Weights of a small GPT-style language model, trained from scratch on English Wikipedia.
Architecture: LayerNorm before each block, rotary positions, untied embeddings, attention and MLP in parallel.
Training: a variant of Adam for these matrices, 482M tokens, 3679 steps.
Each number is 50 + 15 x the weight over its row's rms, rounded and kept within 0 to 99. Layers, rows and columns count from 0. The size before them is the row's rms in percent of the matrix's.

# layer 8 MLP down (transposed), 2688x448, rms 0.0182, rows 1519-1533, columns 336-447
027:45 53 63 38 74 76 55 21 65 49 59 49 64 30 03 56 49 54 60 48 50 76 55 12 47 47 71 56 48 47 53 44 62 60 47 33 49 47 57 60 66 33 34 57 51 58 40 84 62 64 37 75 34 64 35 56 74 39 65 57 54 51 30 63 72 34 41 49 52 31 39 47 55 51 55 40 45 70 50 45 46 54 62 63 47 54 32 49 43 20 51 19 52 48 52 59 00 51 47 31 54 55 50 52 19 46 33 51 62 59 67 34
193:60 30 55 33 49 52 74 37 50 45 50 39 50 52 41 76 44 52 33 59 56 42 73 47 23 55 58 84 78 50 33 49 50 68 63 40 49 50 75 55 54 56 65 24 54 53 39 72 81 46 49 37 38 57 43 82 62 55 31 53 67 60 52 67 26 59 74 53 53 58 74 65 38 66 54 43 49 50 48 25 47 43 52 57 49 45 52 51 56 50 51 39 46 57 09 28 52 59 51 83 52 49 50 42 69 43 38 50 30 70 77 62
044:41 73 33 23 27 38 55 25 53 29 38 66 42 36 39 61 58 58 55 42 71 35 62 00 42 54 64 40 39 48 70 14 52 45 52 19 36 28 77 63 38 33 27 38 62 61 52 45 58 62 27 61 18 42 37 62 63 64 60 41 51 42 50 55 54 51 51 67 85 53 58 45 19 44 35 35 50 54 41 68 33 76 73 48 27 43 42 43 43 50 48 62 49 43 59 49 36 57 39 14 23 54 09 47 18 54 50 18 69 60 56 45
039:78 40 63 69 50 58 40 68 41 46 30 69 38 49 17 40 64 42 24 74 56 44 36 39 31 76 27 35 75 37 74 45 15 42 23 57 58 53 48 41 55 46 62 47 53 70 75 59 52 45 51 33 47 44 56 52 04 67 59 68 49 69 36 29 39 53 33 64 45 44 25 47 43 36 46 49 78 56 40 58 55 47 28 41 64 54 53 46 38 25 32 42 43 61 48 61 64 60 69 53 44 59 81 52 43 63 52 00 50 60 31 61
072:35 49 49 49 45 63 59 18 56 58 58 22 53 58 57 15 56 51 52 23 62 73 63 57 38 72 46 66 56 45 48 54 50 62 62 33 31 71 60 40 62 42 64 37 66 45 49 52 41 63 63 53 68 48 36 52 56 62 70 89 33 48 53 59 63 38 39 39 65 36 64 33 48 39 58 59 38 57 33 59 51 56 46 44 31 69 68 46 51 31 77 52 39 38 62 57 19 50 25 33 42 57 43 73 25 55 67 47 51 35 42 55
163:51 41 53 99 52 36 30 41 85 77 39 38 50 53 67 55 65 33 52 50 35 67 40 49 37 55 69 50 52 49 60 65 42 61 65 44 29 32 34 59 58 63 67 72 13 23 32 26 59 32 32 44 63 38 43 54 48 54 42 57 58 54 48 58 33 48 46 67 36 82 30 26 54 81 79 36 68 52 42 41 61 38 48 57 44 63 69 50 70 58 47 76 48 43 46 37 64 47 52 48 73 50 50 50 90 38 40 36 49 77 49 55
192:43 22 47 58 30 51 50 38 54 64 71 66 80 81 62 35 56 59 45 40 83 45 71 59 46 52 58 42 59 46 36 46 51 49 44 15 80 42 54 73 39 28 43 33 81 56 31 53 41 45 58 66 50 52 26 29 29 63 65 44 81 60 40 60 44 52 63 30 50 75 46 36 65 36 52 33 43 55 30 67 57 59 35 50 46 57 47 29 35 52 45 50 63 53 47 11 33 37 47 50 52 50 61 55 44 38 44 46 41 68 62 50
151:55 32 45 44 29 41 20 23 45 39 42 25 68 17 60 28 45 56 39 26 56 58 59 47 58 43 67 35 39 42 49 54 38 45 81 34 76 63 50 36 59 52 38 50 71 68 40 58 27 63 87 76 57 66 37 32 13 15 66 71 69 46 53 61 46 44 55 51 43 39 27 57 50 74 51 25 62 67 58 90 53 52 50 49 10 30 61 57 47 52 22 52 53 53 55 46 23 57 34 53 52 63 57 76 56 65 39 59 51 46 65 47
056:81 72 38 51 44 64 46 52 35 58 44 62 53 55 34 54 56 39 48 33 44 52 46 63 47 57 58 29 99 63 43 38 37 45 70 32 46 46 55 66 38 47 61 43 39 35 57 37 61 28 70 42 66 47 31 50 44 20 67 60 58 69 73 45 43 46 66 57 45 55 70 29 38 46 74 32 44 63 66 74 57 59 45 50 45 50 65 45 66 34 55 66 58 43 64 45 38 53 58 78 38 30 40 44 57 36 60 45 54 46 29 66
035:60 64 39 49 47 49 35 50 82 84 44 37 28 54 52 73 47 49 50 40 47 47 38 19 50 52 50 55 47 83 58 65 33 49 37 81 24 45 61 83 56 66 33 46 65 39 55 35 62 39 54 26 85 05 23 44 31 56 42 56 38 46 55 34 60 60 32 19 52 30 57 63 57 27 27 58 53 54 67 83 28 77 28 49 22 36 48 63 50 53 43 43 46 57 52 67 45 46 60 51 41 59 29 47 55 45 45 63 58 47 39 47
118:63 44 50 67 46 56 43 64 74 57 28 33 49 26 58 40 63 74 59 26 44 67 60 37 57 48 61 65 76 50 34 57 38 35 40 46 51 67 78 81 42 49 63 39 32 43 72 65 34 61 37 46 68 58 48 60 62 34 76 78 59 63 46 62 41 72 64 46 37 49 73 33 50 45 37 55 64 73 52 42 32 63 88 46 15 55 39 46 31 17 52 15 70 31 33 66 39 59 43 46 58 48 13 46 28 49 31 45 52 73 38 48
059:23 43 39 57 68 76 31 57 56 50 60 67 35 57 64 44 39 35 32 54 67 43 71 33 62 56 79 57 38 71 56 45 25 27 25 52 72 26 67 42 40 38 26 31 44 75 38 44 50 68 61 56 50 66 33 66 55 76 26 62 29 45 48 60 47 33 69 08 51 30 33 20 61 28 13 40 76 37 53 69 98 39 54 25 27 67 43 64 45 47 28 59 62 41 60 86 41 64 50 28 30 44 68 24 30 71 42 61 82 64 53 40
047:42 62 54 59 64 19 46 69 52 44 70 52 50 44 89 34 27 56 58 54 40 41 67 50 57 65 58 63 22 24 69 60 49 56 75 45 49 39 30 49 45 40 53 50 48 54 50 35 39 52 40 59 40 41 55 73 44 50 30 66 44 52 55 53 44 66 60 41 59 33 58 67 63 35 49 31 36 55 26 43 61 64 73 35 51 53 60 42 36 68 49 54 57 43 65 55 28 35 40 44 36 31 48 40 29 54 48 43 21 29 28 43
044:53 22 24 57 47 61 57 28 57 51 63 53 40 35 38 44 78 61 44 40 62 50 56 31 39 39 62 32 26 79 29 52 46 75 47 59 36 48 38 67 70 55 56 43 40 49 40 60 90 60 52 43 40 64 67 59 51 52 43 61 25 73 42 55 68 28 30 50 79 47 46 69 40 42 49 63 60 44 37 36 45 67 62 55 22 55 40 46 66 44 60 36 63 52 43 46 63 41 52 65 42 38 67 46 63 31 56 74 45 30 64 43
035:45 59 37 57 60 27 39 41 28 66 49 68 62 35 63 50 63 55 33 44 49 29 41 25 71 42 71 56 32 50 42 39 39 28 42 62 59 46 52 65 33 49 54 09 36 31 54 40 58 35 70 34 75 59 35 64 47 68 37 58 54 42 57 39 34 39 79 76 61 77 38 15 35 49 55 51 35 30 46 42 42 65 51 41 26 52 25 41 40 65 23 37 70 31 31 57 39 21 54 38 78 44 51 73 62 54 45 66 35 55 41 73
# layer 8 MLP up, 2688x448, rms 0.025, rows 1520-1533, columns 336-447
169:50 61 54 66 43 53 43 58 42 60 47 61 55 67 38 48 43 34 13 22 34 46 36 53 41 46 55 29 48 65 54 67 64 54 16 63 64 54 39 44 44 41 24 65 65 34 48 35 48 63 48 36 41 57 64 28 42 34 43 70 35 29 36 12 68 44 43 23 40 36 24 37 42 31 49 56 53 24 51 69 48 43 50 59 59 50 70 47 54 56 34 49 73 58 90 56 36 52 32 18 39 68 50 45 64 44 43 49 68 07 58 58
055:67 32 61 65 85 88 46 75 37 64 56 33 44 68 65 27 56 56 69 38 59 51 42 72 61 46 55 70 44 62 16 84 37 67 60 65 42 53 28 42 62 45 55 61 38 56 46 56 41 37 76 54 72 53 38 31 58 15 40 59 75 68 34 44 56 66 40 20 46 31 14 23 69 28 56 51 24 51 77 42 41 24 44 47 79 72 57 31 64 75 46 13 71 53 45 52 37 39 49 78 51 46 75 55 77 47 48 59 36 58 50 57
050:44 68 39 27 36 47 47 45 39 51 66 38 44 87 74 66 39 40 66 36 49 53 47 59 61 35 54 66 14 48 41 50 28 60 52 35 47 76 36 54 48 62 29 44 67 29 52 49 48 48 70 65 73 37 56 26 66 55 28 35 56 52 58 70 82 14 31 40 52 69 66 80 77 58 67 44 37 47 49 18 52 79 53 57 38 71 47 52 69 57 68 49 41 24 51 50 39 31 33 30 30 50 55 48 59 35 44 48 58 47 68 58
086:50 53 59 59 50 45 57 73 37 39 29 65 45 59 30 43 44 54 52 65 56 40 66 40 54 40 39 69 40 53 32 37 48 42 46 58 60 49 66 61 43 48 58 56 26 32 52 58 69 64 31 32 58 44 52 64 41 41 43 25 65 29 92 43 34 51 37 33 50 74 34 64 43 46 55 47 69 29 62 48 49 52 42 61 56 35 63 40 54 59 14 59 89 54 62 24 62 34 66 70 68 35 75 23 52 40 41 59 56 55 69 50
166:62 42 39 26 45 37 56 75 23 27 69 30 57 45 44 62 33 73 34 42 79 38 35 60 51 57 57 76 61 50 38 71 64 36 58 60 62 54 73 43 38 45 30 29 66 61 80 66 34 45 55 67 73 52 84 61 49 61 65 57 57 56 61 46 64 34 41 56 60 42 38 59 55 37 50 38 32 56 50 36 41 49 54 35 76 45 44 54 81 50 39 42 59 49 91 65 63 74 55 32 27 35 54 70 25 22 41 77 49 25 66 42
169:53 48 67 59 62 45 46 83 26 64 63 57 41 65 11 62 38 65 80 55 48 25 37 46 66 25 43 45 60 56 56 40 50 30 36 80 68 36 52 27 82 41 34 57 45 48 61 46 23 62 31 35 45 59 70 67 44 43 69 51 40 46 55 52 33 20 41 24 42 52 36 48 54 54 40 54 57 43 73 35 24 67 50 15 59 43 44 38 90 60 66 68 48 54 33 58 67 60 38 66 26 67 36 24 33 62 54 70 72 41 46 30
180:67 50 64 51 54 70 56 42 58 49 57 61 31 90 52 58 61 38 50 58 44 50 27 46 43 37 60 36 64 64 38 45 59 61 14 46 55 42 50 60 32 41 25 50 52 35 62 65 62 64 40 42 51 41 57 57 46 49 42 54 47 47 70 61 74 48 54 49 57 86 53 50 46 43 49 58 06 68 45 52 33 62 48 62 50 45 55 52 72 40 77 36 52 59 75 44 55 26 76 47 04 64 55 48 41 42 60 47 31 27 32 75
068:32 46 85 50 49 56 73 52 80 38 36 67 44 54 58 59 50 69 50 57 66 41 45 26 55 41 37 52 30 24 61 66 57 41 06 48 61 47 38 58 47 23 18 39 81 56 34 91 37 59 25 46 51 69 51 70 49 90 44 56 64 19 60 48 59 55 53 45 63 39 52 56 45 29 56 49 56 36 34 57 54 53 66 64 56 32 44 50 28 66 27 48 46 51 36 49 69 65 58 39 72 65 53 44 17 57 26 23 39 45 76 47
047:59 64 85 62 25 69 55 48 38 27 52 64 64 39 56 41 61 65 48 43 74 36 60 72 42 64 38 45 37 47 44 54 66 35 62 46 68 76 35 28 32 70 27 63 28 78 52 71 44 43 41 45 25 79 68 65 60 69 50 44 64 48 53 62 48 73 58 88 28 61 41 48 53 68 55 37 34 37 43 26 33 49 81 46 62 77 49 44 66 55 28 56 60 66 46 42 63 37 67 72 73 38 62 55 42 48 50 30 37 45 63 52
151:51 27 49 44 57 45 55 44 57 36 57 49 37 57 52 57 37 36 19 45 31 62 18 50 56 40 50 58 36 48 63 82 35 46 34 81 50 52 59 07 78 34 28 26 50 43 48 47 33 39 46 53 36 58 53 50 52 43 42 42 60 57 74 43 60 67 65 54 19 63 43 55 56 66 66 61 36 37 46 47 44 50 49 59 64 39 68 65 57 59 54 58 64 65 45 42 38 77 39 33 44 47 72 11 56 42 44 38 78 47 58 38
070:77 49 55 40 38 31 55 52 62 30 51 38 53 40 39 57 44 69 61 36 39 77 27 60 41 37 38 60 42 66 46 52 58 52 86 50 20 53 25 57 62 74 46 87 38 49 73 33 74 44 34 35 45 31 61 34 35 06 59 37 69 55 52 74 44 88 60 72 37 44 71 60 53 77 78 51 41 82 52 24 49 46 39 48 62 48 56 56 62 61 61 49 57 53 48 42 81 38 45 53 53 62 29 59 72 32 72 58 46 30 33 48
056:48 40 62 39 48 54 36 22 71 40 41 58 60 50 46 43 82 37 58 42 34 58 40 42 63 38 31 35 58 67 43 47 54 32 57 45 75 52 83 33 34 46 44 71 20 29 36 56 57 50 54 57 78 54 45 47 56 29 60 57 42 31 58 54 60 53 59 57 62 54 47 73 76 70 29 39 77 48 61 51 44 56 27 82 34 22 54 50 99 29 38 51 47 55 61 32 63 49 42 48 73 51 65 22 46 69 62 73 83 52 58 40
058:54 67 79 69 57 65 47 78 50 62 54 35 44 57 44 84 30 27 51 75 60 42 55 42 45 44 47 32 54 44 61 45 58 30 33 38 33 21 52 65 27 46 63 37 59 63 43 34 26 29 27 57 65 46 41 43 51 58 68 50 65 43 47 45 36 49 50 32 26 38 84 53 38 61 51 39 48 58 74 76 35 51 54 52 57 72 29 28 55 58 45 82 57 54 53 46 46 65 34 31 53 81 29 71 45 50 31 42 52 67 41 40
047:58 41 79 46 32 60 67 90 45 28 62 58 50 67 25 67 58 53 60 66 50 47 50 58 38 71 27 57 65 57 62 72 69 42 47 14 47 54 34 30 48 38 58 44 69 72 32 47 22 45 53 54 35 48 50 50 57 55 45 69 63 55 20 69 64 62 45 42 41 21 54 37 68 23 48 67 65 58 72 72 52 47 32 46 23 37 78 61 71 75 34 39 35 66 59 31 42 62 36 75 39 56 37 37 58 44 34 19 50 25 54 51